config.toml
norm = "rmsnorm"
qk_norm = false
init_std_up = 0.0245
train_tokens = 903400000
Each number is 128 + 24 x the weight over its row's rms, rounded and kept within 0 to 255. Layers, rows and columns count from 0. The size above them is the row's rms in percent of the matrix's.

# layer 8 MLP gate, 768x576, rms 0.125, rows 195-226, columns 288-359
size [105 105  94 107 100  93 109 108 102 101  97  94 104 100 103 101  99 100 101  99 101  85  99 101  88 106 100 104 103 100 103  98]
[[165 114  96  91 116 170 105 105 118 100 132 155 152 119  86 184  98  82 135 111 131 123 143 150 140 119 139 148 155 141 113 157 117  83 169 153 146  94 127 109 149 122 111 127 127 128 134 134 131 156 133  75 122 137 117 122 150 147 137 113 105 127 137 117 125 127 108 121  66 122 103 136]
 [ 91  92 127 150 104 152 132 150 100 139 143 153 116 136 159  92 142 143 140 116  87 161 120 145  94 133 131 110  84 161 138 143 159 109 140 126  85 130 120 134 138 123 104 139 150 165  99  89 135 123  94  98 162  93 132 134  95  88 165 107 137 108 160 160 120 112 123 111 101 110 136 106]
 [130 138 117  77 121 107 132 155 111 127 133 135 129 146 135 143 134 168 136 164  93 135 109 150 112 107  55 107 122 143 113 109  81 162 116 130  68 146 133 131 103  53 135 137 155 120 118 169 164 129 117 176 100 177 132 151 110 141 162 102 151 155 119 160 129 127 125 108 109 160 147  83]
 [134 112 161  96 142 129 143 133 172 135 127 117 155 149 149 155 135  99 113 116 138 127 141 116 100 118 110 176 133  96 103 124 113 125 166 124 113 162 111 174 177 141 143 168 148 148 109 176 108  71 130 132  91 151 182 144 171 160  95  99 129 138 140 164 132 135 159 103 109 121 162 162]
 [126 111 122 112  85 108 155 102 139 133 144 126 137 147 117 143 103 115 113 153 131 157 145 104 111  82 109 123 148 107 106 109 120 114 104 107 116 154 125 110 147 103 133 147 141 151 116 123 127  90 151 166 119 167 155 117 107 186 143  98 126 113 126 137 140 106 198 152 166  83 120 114]
 [135 165 134 121 116 112 168 161 116 128 142 114 140 142  86 158 105 130 159 134 131 112 126 163 132 104 142 151 124 144 161 121 127  82 146 116 158 136 126 146 100 137  97  98 104 134 152 110 155 128 120 134 111 168 107 146 111 128 117 128 157 145 173  88  79  88  96 131 132 104 125 106]
 [131 119 110 117 124 137  93 172 111 152 148  80 144 161 142 110 140 108 116 134 138  96 152 103 145 137  95 136 114 141 162  91 163 163 109  68 153 157 128  88 119 111 133 127 126 175 156 151 194 166 118 121 115 141 102 109 134 163 103 157 156 125 123 119 131 156 122  82 139  77 132 133]
 [161 140 169 102 138 113  79 145 127 123 148 117 136 133 102 160 113 102 105 120 140 124 163 107 113 145 142 149 115 108 133 138 139 122 116 144 105 156 104 143 116 121 141 131 175 112 139 152 136 163 145 136 135 132 159 149 106 131 143 127 145 177  80 101 132 145 134 147 169 114 138 109]
 [137 136 189 127  75 125 101 124 115 110 146 172 165 137 151 136 143  93 110 123 121  98  97 118 117 150 113 183 120 158 151 133 120 120  91 103 110 107 137  89 140  98 121 141 119 152 117 163 126 105 124 147 162 110 187 126 158 162 165 146 122 117 113 146 168  94 138 144 136 130 130 103]
 [122 121 189 147 164 167 138 125 146  96 133 128 135 104 136 155 117  96 115 137 150 125  90 106 147 121 112 137 113 130 126 174 126 118 137 172 135 143 144 134  73 102 133 147  90 143 119 154 147 122 119 115 169 137 118  70 120 177 101 148 120  88 106 152 115 128 102 123  96 103 160  96]
 [142  86 164 119 144 155  97 138 161 167 133 106 113 140 165  86 132 168 144  86 115  91 123 101 108 117 101 121 122 108 127 128 122 115 146 159 134 124 150 141  83 157 121 126 112  98  79 125 114 142 152 141 129 135 152 129 154 153 142 128 136 121 119 176 142 137 140 125 136 131 149  94]
 [104 110 130 167 119 109 104 134 109 140  77 116 146 128 100  89 126 165 155 115 117 132 125 124 110 121 160 152  90 121 134 129 137 149 132 146 164 125  83 131 154 139 140 120 117 107  76 141  85 147 140 123 136  76 100 128 104 128 157  99 189 125 160 117 115 160 116 138 135 114 169 143]
 [ 95 143 136 173 150 138 120 136 133 148 128 132 140 108  93 136 107 124 119 148 131 136 132 128 144 100 103 133 123 108  80 119  95 155  97 112 137 153 131 144 145 163  87  93 160 144 158 128 141 151 163 118 121 127  76 157 144 119 113  96 105 133 112 122 149 136 115 116 118 128  84 140]
 [147 111 167 145 122 168 146 141 139 125 130 164 118 157  76 102  66 155 106 128 162 145 118 180 112 122 128 126  82 126 128 126  93 111 117 111  76 133  88 122 167 125  95 114 129  79 131 125 148 162 128 125 101 117 113 137 128 136 133 128 134 117 108 126 131 131 143 138  99 138 109 123]
 [159 111 167 131 121 102 133 113 141 147 131 156  97 154 126 106 159 136 138  81 132 141 127 102 122  99 134 144 163 203 151 144 147 144 134 169 196 161  84 125 148 138 128  96 111 151 117 157 109 132 105 128 135 117 132 111 113 124 142 124 176 134  95 129 169 103 120 120 143  95 173 170]
 [139 145 137 149 174 131 194 130 132 119 137 136 118  95 169 143 120 162 139 117 111 136  95 136 192 109 134 147 122 109 124 147  63 188 128 140 147 115 132 155 119 183 121 105 143  90 162 118 160 118  79 128 150  93 103 119 137 131 108 146 113 111 138 152 150 120 116  94 113  88 136 127]
 [174 114 114 122 127 117  97  43 105 120 125 122  86 130 151 118 128 170 140 146 138 139 111  82 115 133 107 137 117 168 190 195 178 116 165 135 106  85 138 161 103 106 141 147 138 167 125 160 165 136 103 128 110 120 136 110 101 134 134 129 150 124 155 126 108 131 110 117 148 126 140 114]
 [110 131 139 125 146  94  92 120 161 146 113 136 128 174 133 114 114 135 127 109 135 115 126 126 135 163 105  98 110 144 108 108 149 129 139 131 128  95  95  99 115 103  89 116 153 151 140 101 161 138 142 106 133 123 128 117 114 141 111 133  98 148 129  94  96 108 134 140 108 136 119 105]
 [ 89  75 138 139 129 145 171 171 150 167 109 123 138 139 109 153 147 161 140 162 117 142 101 165 166 131 116 114 155 114 115 120 117 169 124 112 155 150 102 130 109 125 115 124 153 143 123 176 118 171 164 168 118 127 136 152 130 103 120 137 101 158 161 141  85 145 135  96 125  82 116 115]
 [141 141 153 125 100 156 153 139 123 180  99 116 131 122 148  96 144 198 123 151 142 121 150 114 156 145 153 122 124 150 156  82 117 121 139 119 138 140 136 163  74 159 125 102 132 159 115 110 135  71 112  75 124 152 169 138 135 106 157  86 114 159 117  98 112 103 117 101 129 130  98  90]
 [129 137 152 139 164 120 107 152 130 133 121 111 133 109  83 110 115 135  94 126 135  91 144 173 133 137 157 175 185 139  72  98 140 146 129 112 113 123  94  88 121 110 114 150 111 157 103 134 153 119 113 161 143 141 128 110 117 158 149 142 133 160  91  96 147 116  96 139 130 141 121  90]
 [129 132 147 127 134 124 108 143 138 126  99 118 115 147 162 145 133  88 149 117 140 111 153 105 140  98 137 126 113 163 123 100 131 130 147  77 136  88 157 126 124 134 140 116 119 191 126  73 100 129 145 115 144  93 156 141 140 121 144 183 145 135  96 150 115 129 129 118  92 110 158 156]
 [146 120 145 109 100 116  99 122 118 107 156 103 127 126  99 138  77 153 133 135 152 142 161 177 140  75 107 117 144 128 119 118 164 140 167 102 120 142 110 154 126 157 200 159 147 121 141 102  98 147 136 129  94  84 125 144 108 143 173 105 140 128 148 157 148 128 166 155 132 120 136 116]
 [ 95 126 153 114 106 139 156 169 155 101 178  69 102  65 124 121 155 133 147 105 156 140 103 119 111 145 119  85 156 158 116 157 167 108 108 164 104 137 121 102 154 144 102  80 166 162  96 125 101 125 142  93 152 109 111 151 102 154 145 146 132 120 113  91  81 124 140 109 125 109 139 107]
 [136 124 112  90 124 118 166 129 132 141 116 151 174 141 100 124 117 134 116 139  98 137 119  95 155 106 150 162 133 127  83 104 108 135 140 178 137 129 120 158 102  99 162 126 110 100 183 140 161 133 120 127 161 163 163  90 144 142 130 123 132 131 149 130 152 127 136 145  89 124 101 136]
 [124 179 120 118  95 134 120 142 127  92 162 121 101 135  96 164 139  99 134 137 107 134  73  89 161 126 170 106 134 133 130 114 135 133  73 156 122 131 123 139 146 104 134 129 132 111 119 129 140 152 163 118 132  93 154 179  92 124 126 102  84  99 144 132 129  94 123 123 165 150 135 110]
 [147 140 140 120 147 115 141 167 170 124 132 129 131 133 116 153 138  95 125 124 141 110  71 139 147 129 126 154 146 150  96 122  99  95 157 117 140 135 154 134 155 117  93 114 128 140  94  77 130  91 128 160 138 126 107 147 122 116 106 112 143 131 157  97 133 142 108  60  89 126 115 131]
 [145 137 123 143 128 124 141 179 203 112 108  92 106 132 134 104 106 146 124 123 145  87 145 138 105 104 183 146 130 173 159 143 127 165 138 163 155 134 191  86 138 108 162 115 168 100 131 162 148  93 175 122 153 110  91 119 153 140 127 107 158 141 104 132 141 137 117 107 139 143 170 167]
 [107 162 148  90 157  53 105 128 125 173 133 147 109 123 135 124 124 164 123 116  99 138 137 123 135 114 120 170 158 120 108 114  84 116 131  95 129 130 112 121 145 132 118 101  96 131 144  93 136 150 145 180 110  73  99  93 135 134 119  91  81 113 149 127 201 135 116 141 155 138  97 115]
 [122  75 181 168 110  90 165 138 164 129 175 122 125 138 144 143 181 102 132 146 138 127 146 129 147  96  98 124 116 144 141 175 160 143  89  94 116  91 137 140 155  89 159 114 133 109 142 131 165 105 118 135 104 153 139 147 156 145 133 117 137 129 150  86 142 126 162 148 150 123 129 159]
 [113 105 143 148 157 119 123 178 131 150 121 129 119 169 124 114  95 125 141 146  87 158 159 118 103 134 172  81 158 114 133 137 159  99 122 129 130  95 139  99 136 187 126 134  82 142 122 110 110 139 103 122  88 140  86 137 160 146  93  83  59 127 189 124 116 157 105 134 114 178 105 120]
 [152  68  78 138 132 167 155 144 145 125 114  97 101 126 141 154 124 117 157 141 124 125 101 113  88 147 121 106 103 142 133 147 116  87 110  97 117 139  80 123 132 137 141 152 159 101 132 109 118  90 130 104 151  55 132 142 107 114 129 126 105 166 111 133 155 138 118 115 133 151 109 126]]
# layer 8 MLP up, 768x576, rms 0.136, rows 195-225, columns 288-359
size [105  98  93 103  92  99 108 105 105 105  96  95 102 100 102  97  97 104 101 101 100  89  95  99  86  98 103  92  98  99 100]
[[152  75 122 114 113  94 142 134 135 119 114 102 133 134 135  95 146 177 122 152 144 120 120  82 163 158 145 102 155 124 204 126 126 136 104 132 130 100 126 133  90 167 157 136 130 104 149 111 133 111 125 166 159 114 123 158 113 143 167 151 133 175 119 114 118  77 127 108 121 164 108 106]
 [112 153 158 158 138 138 102 134 137  97 105  99 130 157 114 119 115 109  90 103 129 184 122 121 134 155 106 158  55 145 176 159 124 108 161 116 132 122 122 143 158 141 122 174 142 212 128 144 141 101  88 143 106 165 115 116 145 138 137 116 155  93 170 126 105 142 122 145 156 134 135 126]
 [ 90 123 134 132 129 118  96 137 135 148 119 122  42 100 131 150 163 134 115 105 137 128 131 141 134  98 158 110 113 157 133 145 132 176 119  74 163 151 134 129 168 105 102 139 125 184 117 108 138 132 108 111 172 128 153 148 103  97 166 157 124 116 185 119 167 120 141 126 137 105  97 120]
 [120 153 150 154 153 138 136 125 182  93 115 145 142 110 124 139 142 142 113 132 106 111  99 102 107 157 115 123  91 145 145 132 116 126 182 143 128 121 126  88 172 114  75 148 102 102 156 179 117 140 124 129 108 151 136 150 143 148  91 129 128 134  73 137 124 132 182 120 101 111 138 106]
 [ 80 100 118 145 147 113 145 140 133 164 145 169 100 134 156 162  79 157 115 140 164 133 117 158 127 131 117 101 172  93 121 139 127 168 112 128 101 128 118 128 137  96 144 104 139 111 121 116 139 185 158  91 158 122 138 142 142 149 143 140 154 132 142 111 109 129 107 119 115 140 145 145]
 [120 102 122 104  95 119 179 132 106 171 175 172 149  93 172 116 154 115 148 165 123 110 136 111 144 149 114  96 125 121 129 127 151 125 129 122 134 149 165  84  99 124 116 104 152 134 161 140 131 147 125 110 124 135 121 116 132 126 136 105 157 132 154 213 130 126 104  90 112 138 163 112]
 [137 136 177 105 150  97  93 116 131  95 124 106 117 169 118  90 170 170 136 132  71 161 110 121  98 132 136  95 125 132 118 138 134  95 141 131 116 136 143 117  82 146 130 111 160  99  77 159 118  99 119  87 135 102 143 145 142 139 141 149 186 154 130 178 162 110 111 150 107  91  82 127]
 [130 128 153 129 149 145 155 121 157 119 107 157 156 117 137 122 126 147 115 105 106 121 173 102 114  56 134 164 159  75 165 143 128 122 109 152 104 117 111  78 108 139 109 149 120 166 153 124 116 159 140  55 145 119 117 124 126 110  94 114  99 117 178  97 134 123 131 127 127 137 129 113]
 [164 105 140 166 114 122 176 169  96 166 105 177 156 167 142 141 117 139 118 140 136 173 126 133 141 138 155 133 136 137 167  79 145 127 165  87 157 150 133 178 127  94 123 133 127 128  81  92 116  89 118 113 106 150 144 121 121 132 129 116 101 102 138 192 121 163 144 141 157 132 151 126]
 [135 128 126 164 111 127 152  84 159 122 125  61 125 156 127 128  98 111 121 122 140 151 112 160 151 100  82 162 153 125 117 121 101 117  57 154 153 115  73  94 139 100 123 172 150 162 121 135 137  87 123  97 121 142 146 161 152 103 111 115 134 125  93 142 118 140 113 157 124 121 103 190]
 [147 130 143 140 148  81 113 169 136 149 157 100 186 135 159 147 124 113  97 142 147 151 131 137 127 138 118 148 123 146 143 121 121  76 135 122  94 135 120 127 124 133 120 119 174 100 144  77 151 133 172  67  86 111 150 145 149 165 149 123 128 131 166 128 122 166 171  94 151 136  97 100]
 [102 162 136 165 142 133 132 171 120 148 132 141 122 127 121 154 146 122 179  89 165 164 104 166 110 160 151 110 114 116 131 146 143 138 119 134 103 106 140 107 155 119 165 144 138 113 134 141 113 132 153  78 152  92 163 145  80 107 155 116 127 155  96 124 142 105 117 173 147 104 153 132]
 [101 153 151 123 126 144 132 131 120 104 116 119 146 102 121 137 108  88 125 130 171 133 124 130  90 131 168 180  95 131 179 120 130 142 121 151 129 155 116  81 121 155 153 139 111 116 140 113 158 126 135 134  99 122 121 111  75 110 174 170 115  99 124 117 104 125 177 134 114 123 143 141]
 [133 101 133 154 113 130 109 142 177 103 143 149 121 142 121 126 156 116  70 107  88  91 124 110 137 138 116 103 119 196 142 141 140 110 134 105 138 111 175 142 142 104 134 145 136 100  91 148 160 112 117 137 122 122  79  99 111 127  96 128 110 109 157 130 143 162 117  98 159 133 115 176]
 [138 159 141 139 116 126 119 135 156 150 125 138 144 162  93 146 137 122 136 147 106 109 114 108 134 131 179 130 135 180 121  97  96 100 103 134  97 112 138 116 158 143 162  76 156 106 158 111 151 124 126 113 139 167 125 124 174 138 138 152 116 102 152 166 105 147 122 109 120 117 119 125]
 [129 124 167 183  98 127 141 102 142 155 135 132 107 107  88  86  78 125 109 172 168 151 137 145 157 132 160 138 129 168 116 134 127 116  99 100 154 112 133 131 128 143 152 155  86 111 140 117  87 147 146 111 125 128 128 142  88 148 125 148 151 105 128 110 168 169 124 144 140 141 137 121]
 [100 102 137 124 140 112 127 154 171 147 105  91 114 107 171  88 108 146 117 106 121 125 160  91 106 137 152 117  87 135 167  75 142 123  78 152 147 163 148 121 146 149 122  99  93  79 188  83 112 148 126 155 142 133  96 112 122 119 123  89 161 163 111 122 112 185 158 148 146 142 142 164]
 [ 99 100 116 172 102 112 181 119 140 129  99 134  90 100 107 146 131 142 130 135  76 128 141 119 165 107 108 167 115 168 166 145 124 116 136 150 138 129 111 106  94 128 196 139 138 152 142 121  76 125 169 130  79 107  97  82 110 108 148 136 150 123 103 110 137 108 139 129 121 139 108  87]
 [103 149 157 132 137 125 145 156 194  87 148 202 115 142  50 123  85 129 140 160 152 122 105  74 153 108 176 114 103 157 123 108  92  94 107 150 124 139 127 104 133 119 138 174 117 132 145 149 134 102 141 103  99 101 122  93  74 115 130 152 117 156 108 144 133 141 145 140 160 166 135 115]
 [135 106 152 145 127 179 111  81  96 139  83 173 178 117 107 113 139 161  94 152  85  94 104  94 114 114 143 146 130 130 138 131 157 130 103 163 146 136 166 124 156 112 105 118  95 131 134 122  99 131 163 123 139  97 120  96 133  96 146 136 118 155 112 144 130 100 125 116 104  79 137 137]
 [135 127  96 129 129 120 137 145 100 160 149 154 146 143 142 159 116 173 150 143  92 141 145 129 136 114 112 124 114 131 155 111 152 124 155 156 132 110 132 170  80 134 119 160 137 166 113 106 138 119 125  90  90 126 128 121 127 121 110 166  97 156 144 123 104 115 156 133  76 151 107 143]
 [137  96 161 119 112 174 153 127 122 125 135 131 102  82 129 113 134 128 118 124 108 148 122 122  83 117 151 121 108 131 123  87 158 100  93 106 162 107 135 122 121 119 105  91  75 122 163 128 115 150 117 149  88 104  93 149  92 148 133 120 142 164  97 107 129 134 169 147 121 129 138 129]
 [ 89 115 131  99 154 152 111 112 159 115 151 156 150 133 207 150 144 114 111 137 162 105 147 188 106 117 126 125 138 141 149  92 124 141 147 132 128 146 100 125 124 143 126 129 132 143 129 128 164 123 146  95 183 158 131 180 111 109 159 132 133 148 139 120 142 143 168 147 149 170 116  91]
 [ 89 145  89 151 169 154 130 111 112 153 120  82 149  58 117 117 108 125 130 122 127  86 131  97 107 156 145 119 116 137  94  93 126 120 111 139 124 140 139 131 171  92 119 121 164 119 117 115 104  98 109 160 124 114 143 106 116 150 119 142 135  48 136 101 122  86  99 157 114 125 140 101]
 [134 132 109 140 133 173 110 103 109 140 120 127  93 128  81 125 132 136  91 136 184 127 117 166 103 209 118 135 114 142 110  84 150 118 124 171 163 173  89 130 136 148 136 114 172 145 188  86  91 152 136 154 160 136 156 125 143 134 122  92 159 133 105 196 138 137 145 162  93 152  93 125]
 [160 140  95 147 105 127 132 115 160 121 142 108 157 114 128 183  88 152 133 171 137 143 115 139 115 161  89 119 168 110 115 119 118 153 122 167  87 130 133 144 126  73 168 105 159  83 131 166 117 177 137 101 100 113 135 175  90 126 165  80 149  99 119  73 147 117 152 133 104 136 142 165]
 [144 114 130 104 136 135 174  90 111 139 172 119 155 121 115 103 122 114 124 142 106  98  91 154 117 132 157 157 155 113  96 114  91 124 122 141 131  83 141 164 130 156 128 115  93 165 132 113 105 100 118 130 129 120 111  99 125  81 104 109 163  80 145 172 121 132 125 136 116 132 106 139]
 [164 170  97  92 135 150 141 122  81 154 165 151 137 154 137 123 154 146 131 138 127 143  93  68  81 134 143 123 108 133 117 122  96  94 108 114 132 126 129 153 162 152 153 149 127 112 117 129 134 140  81 135  80 142 149 180 105 135 117 120 128 134 107 141 102 166 148 135 125 123 108 143]
 [103 116 143 149 140 117 136 106 129 136 134 141  94 102 127 123 147 151 127 133 112 151 117  75 130 107 127 157 124 150 136 118  90 108 114 119 103 136  69 106 108 135 153 166 142 114 108 123 132 158 148 123 121 124 138 147  95 177 124 129 122 161 121 117 143 109 113  97 164 161 120 135]
 [158 113 174 103 148 116 100  72 155 106 165 119 145 112 138 112 117 157 128 106 114 154 108 135 104 124 125 123 167  87  90 137 104 138 163 123 111 121 126 166  91 113 132 113 151 127 133 163 136  75 110 135 131 169 151  71 121 164 126 117  81 144 102 150 142  89 137 134 144 124 111  94]
 [182 121 159 107 125 132 153 134 115 144 140 137 148 135 167 129 106 119 145 164 150 148 130 113 167 168 143 150 105  97  96 105 122 137 163 142 106 142 141 130 143 107 148 128 124 135 151 194 123  84 177 140  99 118 135 108 108 130 145 116 107 155 130 182 114 110 147 117 135 105  81 152]]
# layer 8 MLP down (transposed), 768x576, rms 0.23, rows 195-225, columns 288-359
size [102  99  97 107  98  98 105 101 100 102  97  99 103 102 102 101  98 101  96 102 100  87  98  99  95 101 101 105 102  99 101]
[[135 150 119 121 144 108 117 129  83 139 174 112 104 155 148 132 125 112  86 124 138 118 117 122 130 141 132 140 124 110  93 100 132 149 134 177 126 150  98 142 106 101 172 110 170 137 107 112 154 168 108 153 126 157 157 145 135  93 117 122 113 135 135 169 114 149 111 130 141 140 146 129]
 [153  85 131 138 107 163 154 142 121 125 152 145  91 119 119 130 131 142 124 160 131 149 119 150 122  84  78 127 124 151  90  95 171 142 150  78 168 179 159 101 147  76 144 150 104 109 133 131 115  86 115  84 136 113  89 121 133  77 129 120  93  84 129 105 132 139 136 149 143 116 103 137]
 [116  86 117 110 134 117 141 115 140 169 126 130 116 149 121 113 129 130 160 157 142 127 162 143 149 109 122 137 105 139 113 161 126 108 140 136  97 110 130 134  99 138 144 122 132 119 151 168 149 157 141 149 111 151 118 130 151 136 146  89 121 160 142 161 158 125 109 109  87 123 145  81]
 [141 185 119 158 107  90 177 119 125 149 155 148 125 164 106 132 122 120  93 122 166 131 109 114 159 130 121 161 142 137 127 116 140 139 121 156 156 122 182 156 142  99 112 125 145 166 138 133 157 107 133 147 160 174  98 136 150  97 108  98 160  95  97 100  96 136 122 181 105 104 140 101]
 [103  95 107 108 131 118 130 104 133 130 105 172 142 127 153 135 152 110 117 133 133 107 142 137  80 119 114 106 127 130 136 120  99 180 189 136 126 127 157 103 157 107 147 136 126 122 147  73 119 149 128 125 144 109 129  85 140 154 115 142 162 118 146 108 132 100  74 121 102 158 121 150]
 [124 139 100 145 153  91 146 110 160 108 140 144  87 192  92 111 154 102 135 128 118 152 116 156 133  98  90 100 125 120 122  78 168 182 147 136  85 100 147 144 199 111  77 115 110 159  89 139 125 146  88 128 127  78 129 107 104 141 134 158 118 107 101 116 112 181 101 105 134 152 147 141]
 [164  93 118 134 120 151 124 150 108 119 160 139 114  58 133 134 102 143 113  97  92 164 181 111 112 136 136 122 139 144 106 124  93  82 106 142 134 145  98 140 132 150 100 114 101 140  93 118 101 103  88 134 124 153 134  90 104 145 138 115 121 121 122 154  93 148 131 146 135 130 131 129]
 [ 88 169  92 137 131 116 143 130 128 167 129 118 142 164 135 117 144 109 120 130 131 141 172 145 114 106 121 151  70  81 120 168 132 131 124 103 153 132 120 112 125 126  96 159 100 137 123  99 160 152 154  96 156 149  92 186 160 108 107 109 114  84 110  83  83 116 107 101 130 126 137 114]
 [110 152 169 116 149 124 135 124 112 153 117 159 135 110 134 125 154  59 133 111 120 184 117 128 132 117 106 132 126 124 126 142 113 158 137 112 127  90 158  84  90 137 105 103  99 104 124 108 141 147 132 119 131 112 104 133 113 160 122  97 108  85 120 137 131 125 150  43 173 125 154 114]
 [130 108 167 101 108 114 135 113 134 118 139  95 138 133 106 161 105 132 152  84 176 111 143 109 144 132 125 102 113 145 122 117 131 109 157 146 112 124 130 128 187 161 127 115 124 168  89 144 104  97 128 138 139 134 133 183 138 118 114 106 113  95 102 122 101 141 170 126 146 171 125 139]
 [120 121 125  80 169 110 137  92 123 105 142 144 112 118 176 118  78 162 137 192  95 130 143  83 128 155 131 120 114 111 124 131 140 146 188 130 152 147 132 157 137  97 126 147 146  95 142 139 153 114 189 128 140 118  86 102 114 116 111 105 144 126 143 159 129 166 152 112 137 142 146 152]
 [145 118 142 156 127 111 143 133 131 136 155 171 124 135 143 129 165 129 106 135 103 108 127 168 130 154 164 126 102  58 117 110 155 133 109 121 120 145 132 152 132 155  90 103 109 107 141 123 106 139 114 105 133 115 134 135 153 144 159 123 129  73 118 124 153 151 146 131 139  96 139 103]
 [114 112 120 122 136 113  76 142 124 107 136 112  91 134 181 138 126 173 139 154  89 112  96 136 138 105 118 113 111 112  92 111 144 111 124 123 127 108 138 121 112 134 153 119 100 103 108 112 118 119  99 136 109 106 128 131 178 138 146 121 117 164 147  87 123 125 168 142 136 107 136 109]
 [117 126 123 175  99 125 103 127 142 145 146 128 139  94 164 127 159 138  91 124 112 109 137 117 143 168 123 113 105 118  70 177 164 174 120  98 118 147 176 141 114 142 136 101 128 141 135 140 104 110 114 156 128 133 137  77 144 116 152  99 102 107 118 102 105 157 134 144 130 137  86 147]
 [ 93 122 143 129 118 134 125 156 164 103 133 130 111 109 176 130 110 130 100 120 164 115 140 126  96 130 133 129 141 142 101 143  77  95  84 154 133 122 147 151 121 112 110 127 131 131 166 124 137 153 113 129  91 164 131 128 134 109 149 144 141 138 115 137 177 156 153 112 155 136 135 127]
 [113 115 117 169 104 120 149 132 142 119 180 164 160 149  87 136 118  76 104 151 132  79 124 130 140 119  75  98 139 110 134 116 140 126 121 108 117 142  88  69 156 142 120 118 150 106 129  89 132 133 111 157 111 188 136  98 113 144 178 145  92 105 112  88 164 151 148  86 132 113 145 149]
 [162 131 147 117 128  99 134 143 131 147 107 137 127 121  62 116 128 178 142 110 141 120 113  90 148 175 119 124 106  88 119 114 144  90  88 158 143 151 130 140 114 157 126 152 103 110 122 126 146 125 138 129 122 105 137 144 138 169 126 132  94 151 140  76 121 138  92 135 110 128 135 120]
 [125 112 148  97  97 117 162 141 126 142 128 169 155 111 157 109 147 129  99  97 166 139 138 151  76 119 133  92 110 139 134 151  86 111 157 135 124 121 126 134  94 149 140 103  99 132 175 134 146 120 135  96 110 170 119 111 197 121 156 150 149 109 128 109 128 131 152  95 134 112 153 112]
 [ 90 139 139 123 154 105 115 159 115 127 127 120 137 127 154 126 107 155 123 135 134 156 118 170 168 142 162 150  70 112 158 138 110 123 131 100 152 106 127 146 143 110 118 125 113 127 148 142 133 123 130 111 103 159 130 103 127 104 112 143 169 100  92 155 113  84 167 121 128 159 101 126]
 [143 139 154  97 120  86 117 113 127 154 101 133 155 111 132  99 100 129  99 150 144 139 155 189 129 126 157 133 105 155 117 180 165  97 157 129 128 109 150 146 152 120 177 135 116 112 109 165 105  87  93 137 109 127 165 104 145 113  94 112 141 132 121 156 133 127 145 141  97 102 143 128]
 [131 138 136 135 125 108 114 162 103 143 135 134 106  51 140 109 125 122 139 119  91 103 139 117 158 158 160 110 131  97 126 150  96 129 160 124  76 111 128 128 128 135 149 126 142 120 114 118 156 183 116 107  83 132 132  98  89  97 134 121 172 169 125 128 119  94 132 119 137 119  69 155]
 [111 122 131 139 136 137 105 170  98  82 141 159 107 107 105 111 169 138 152 104 101 106 158 112 140 108  94 129 148 107 115  94 124 124 125 136 153 149 140 151 126 105 106 132 148 112 114 165 190  88 112 131 161 137  94 115 103 124 132  44 151 116 166 129 151 120  91 129 159  94 127  79]
 [ 84 160 132 135 112 104 121 156  98 112 150 124 118 101 136 148 119 137 120  93 127 117 113 131 152 144 117  69 128 126 144 140 135 142 129 186 133 108 101 100 165  92 152 128 103 128 138 125 107  89 127 127 151 140 142  64 107 149 167 123 155 169 123 151 108 121 141 121 107 155 142 118]
 [135 164 110 108 131 108 105  63 117 121  85 138 153 150 170 148  97 126  80 133 131 127 136 153  98 117 116 105 156 154 127 102  96 126 157 157 122 143 115 154 171 121 168  91 108 103 101  75 145 133 104 147 146 129 161 112 103 146 176 123 123 130 150 144 134  98 125 132 137 141 124  85]
 [130 123 138 132 140  80 121 135 137 125 118 132 169 140 161 120 161 128 158 126 128 160 160 109 104 115 130 149 150 153 139 116 112 153 116 124  99 151 132 129 115 110 127 131 100  95  98 134 105 155 149 148 130 115 107 118 120 109 125 132 104 102 161 141  81 117 114 116 118 166 136 124]
 [180  77 128 163  85  85 160  99 168 139 131 124 138 101 167 116 150 110 124 111 129 121 113 147 115 172 144 114 145 138 139 129 142 145 127 180 128 159 114 114 172 128 104  86  80  96 128 134 100 115 125 159 142 151 130 116 157 114 157 122 123 140 141 141 120  96  90  95 152 118 101 168]
 [124 165 144 145 128 114 139 180 103 170 116 125  86 127 102 122 166 144 142  99 125 135 146 126 147 115 120 108 130 145 126  86  82  99 182 143  77 134 115  54 147 112 134 157 109 132 122 117 134 129 164 111 124 144 140 158 148  98 140  93 142 125 163 159 117 148 122 143 186 148 106 128]
 [115 107 129 158 121  99 130 189 160 139 103  66  87 117 162 106 120 104  89 164 138 110 145 140 130 105 151  98 163 163 145 115 132 173 148 140 151 145 169 141 121 104 137 127 179 120 125 176 138 132 189 118 171  96 111 110 129 132 118 124 139 156 119 122 121 108 125 127 125 143 156 128]
 [ 57 170 109 123  90  85 110 126  98 156  86 183 121 137 111 137 154 145 120 108 172  79 133 146 115  89 142 128 106  90 115 133 152 118 116  82  91 174 125 137 108 125 123 147  91  80 124 127 150 164  93 141 121 114  77 145 123 131 139 110 108 132 165 145  95 153  97 122 148 113 140 136]
 [117 148 177 142 137 144 165  91 121 135 143 136 122 184 166 157 175  99 162 138 108 131 124  81 133 151 123  89 145  87 155 157 138 150 109 105 124 153 127 130 113  97 118 118 148 121 117  74 125 136 157  66 111  97 114 113 170 169 130 180 134 115 154 135 136 113  90 139 119 132 153 164]
 [159 138 121 118 147 115 151 146 149 138 147 146 105 105 134 149 135 114 125 116 111 157  94 114 166 151 107 132 109 137  84 129 106 124 120  79 100 110  97  86 113 101 101 140 143 161 140 186  86 108 136 134 111 133 110 139 118  91  96 177 145 121  93 188 122 100 160 122 138 126 132  97]]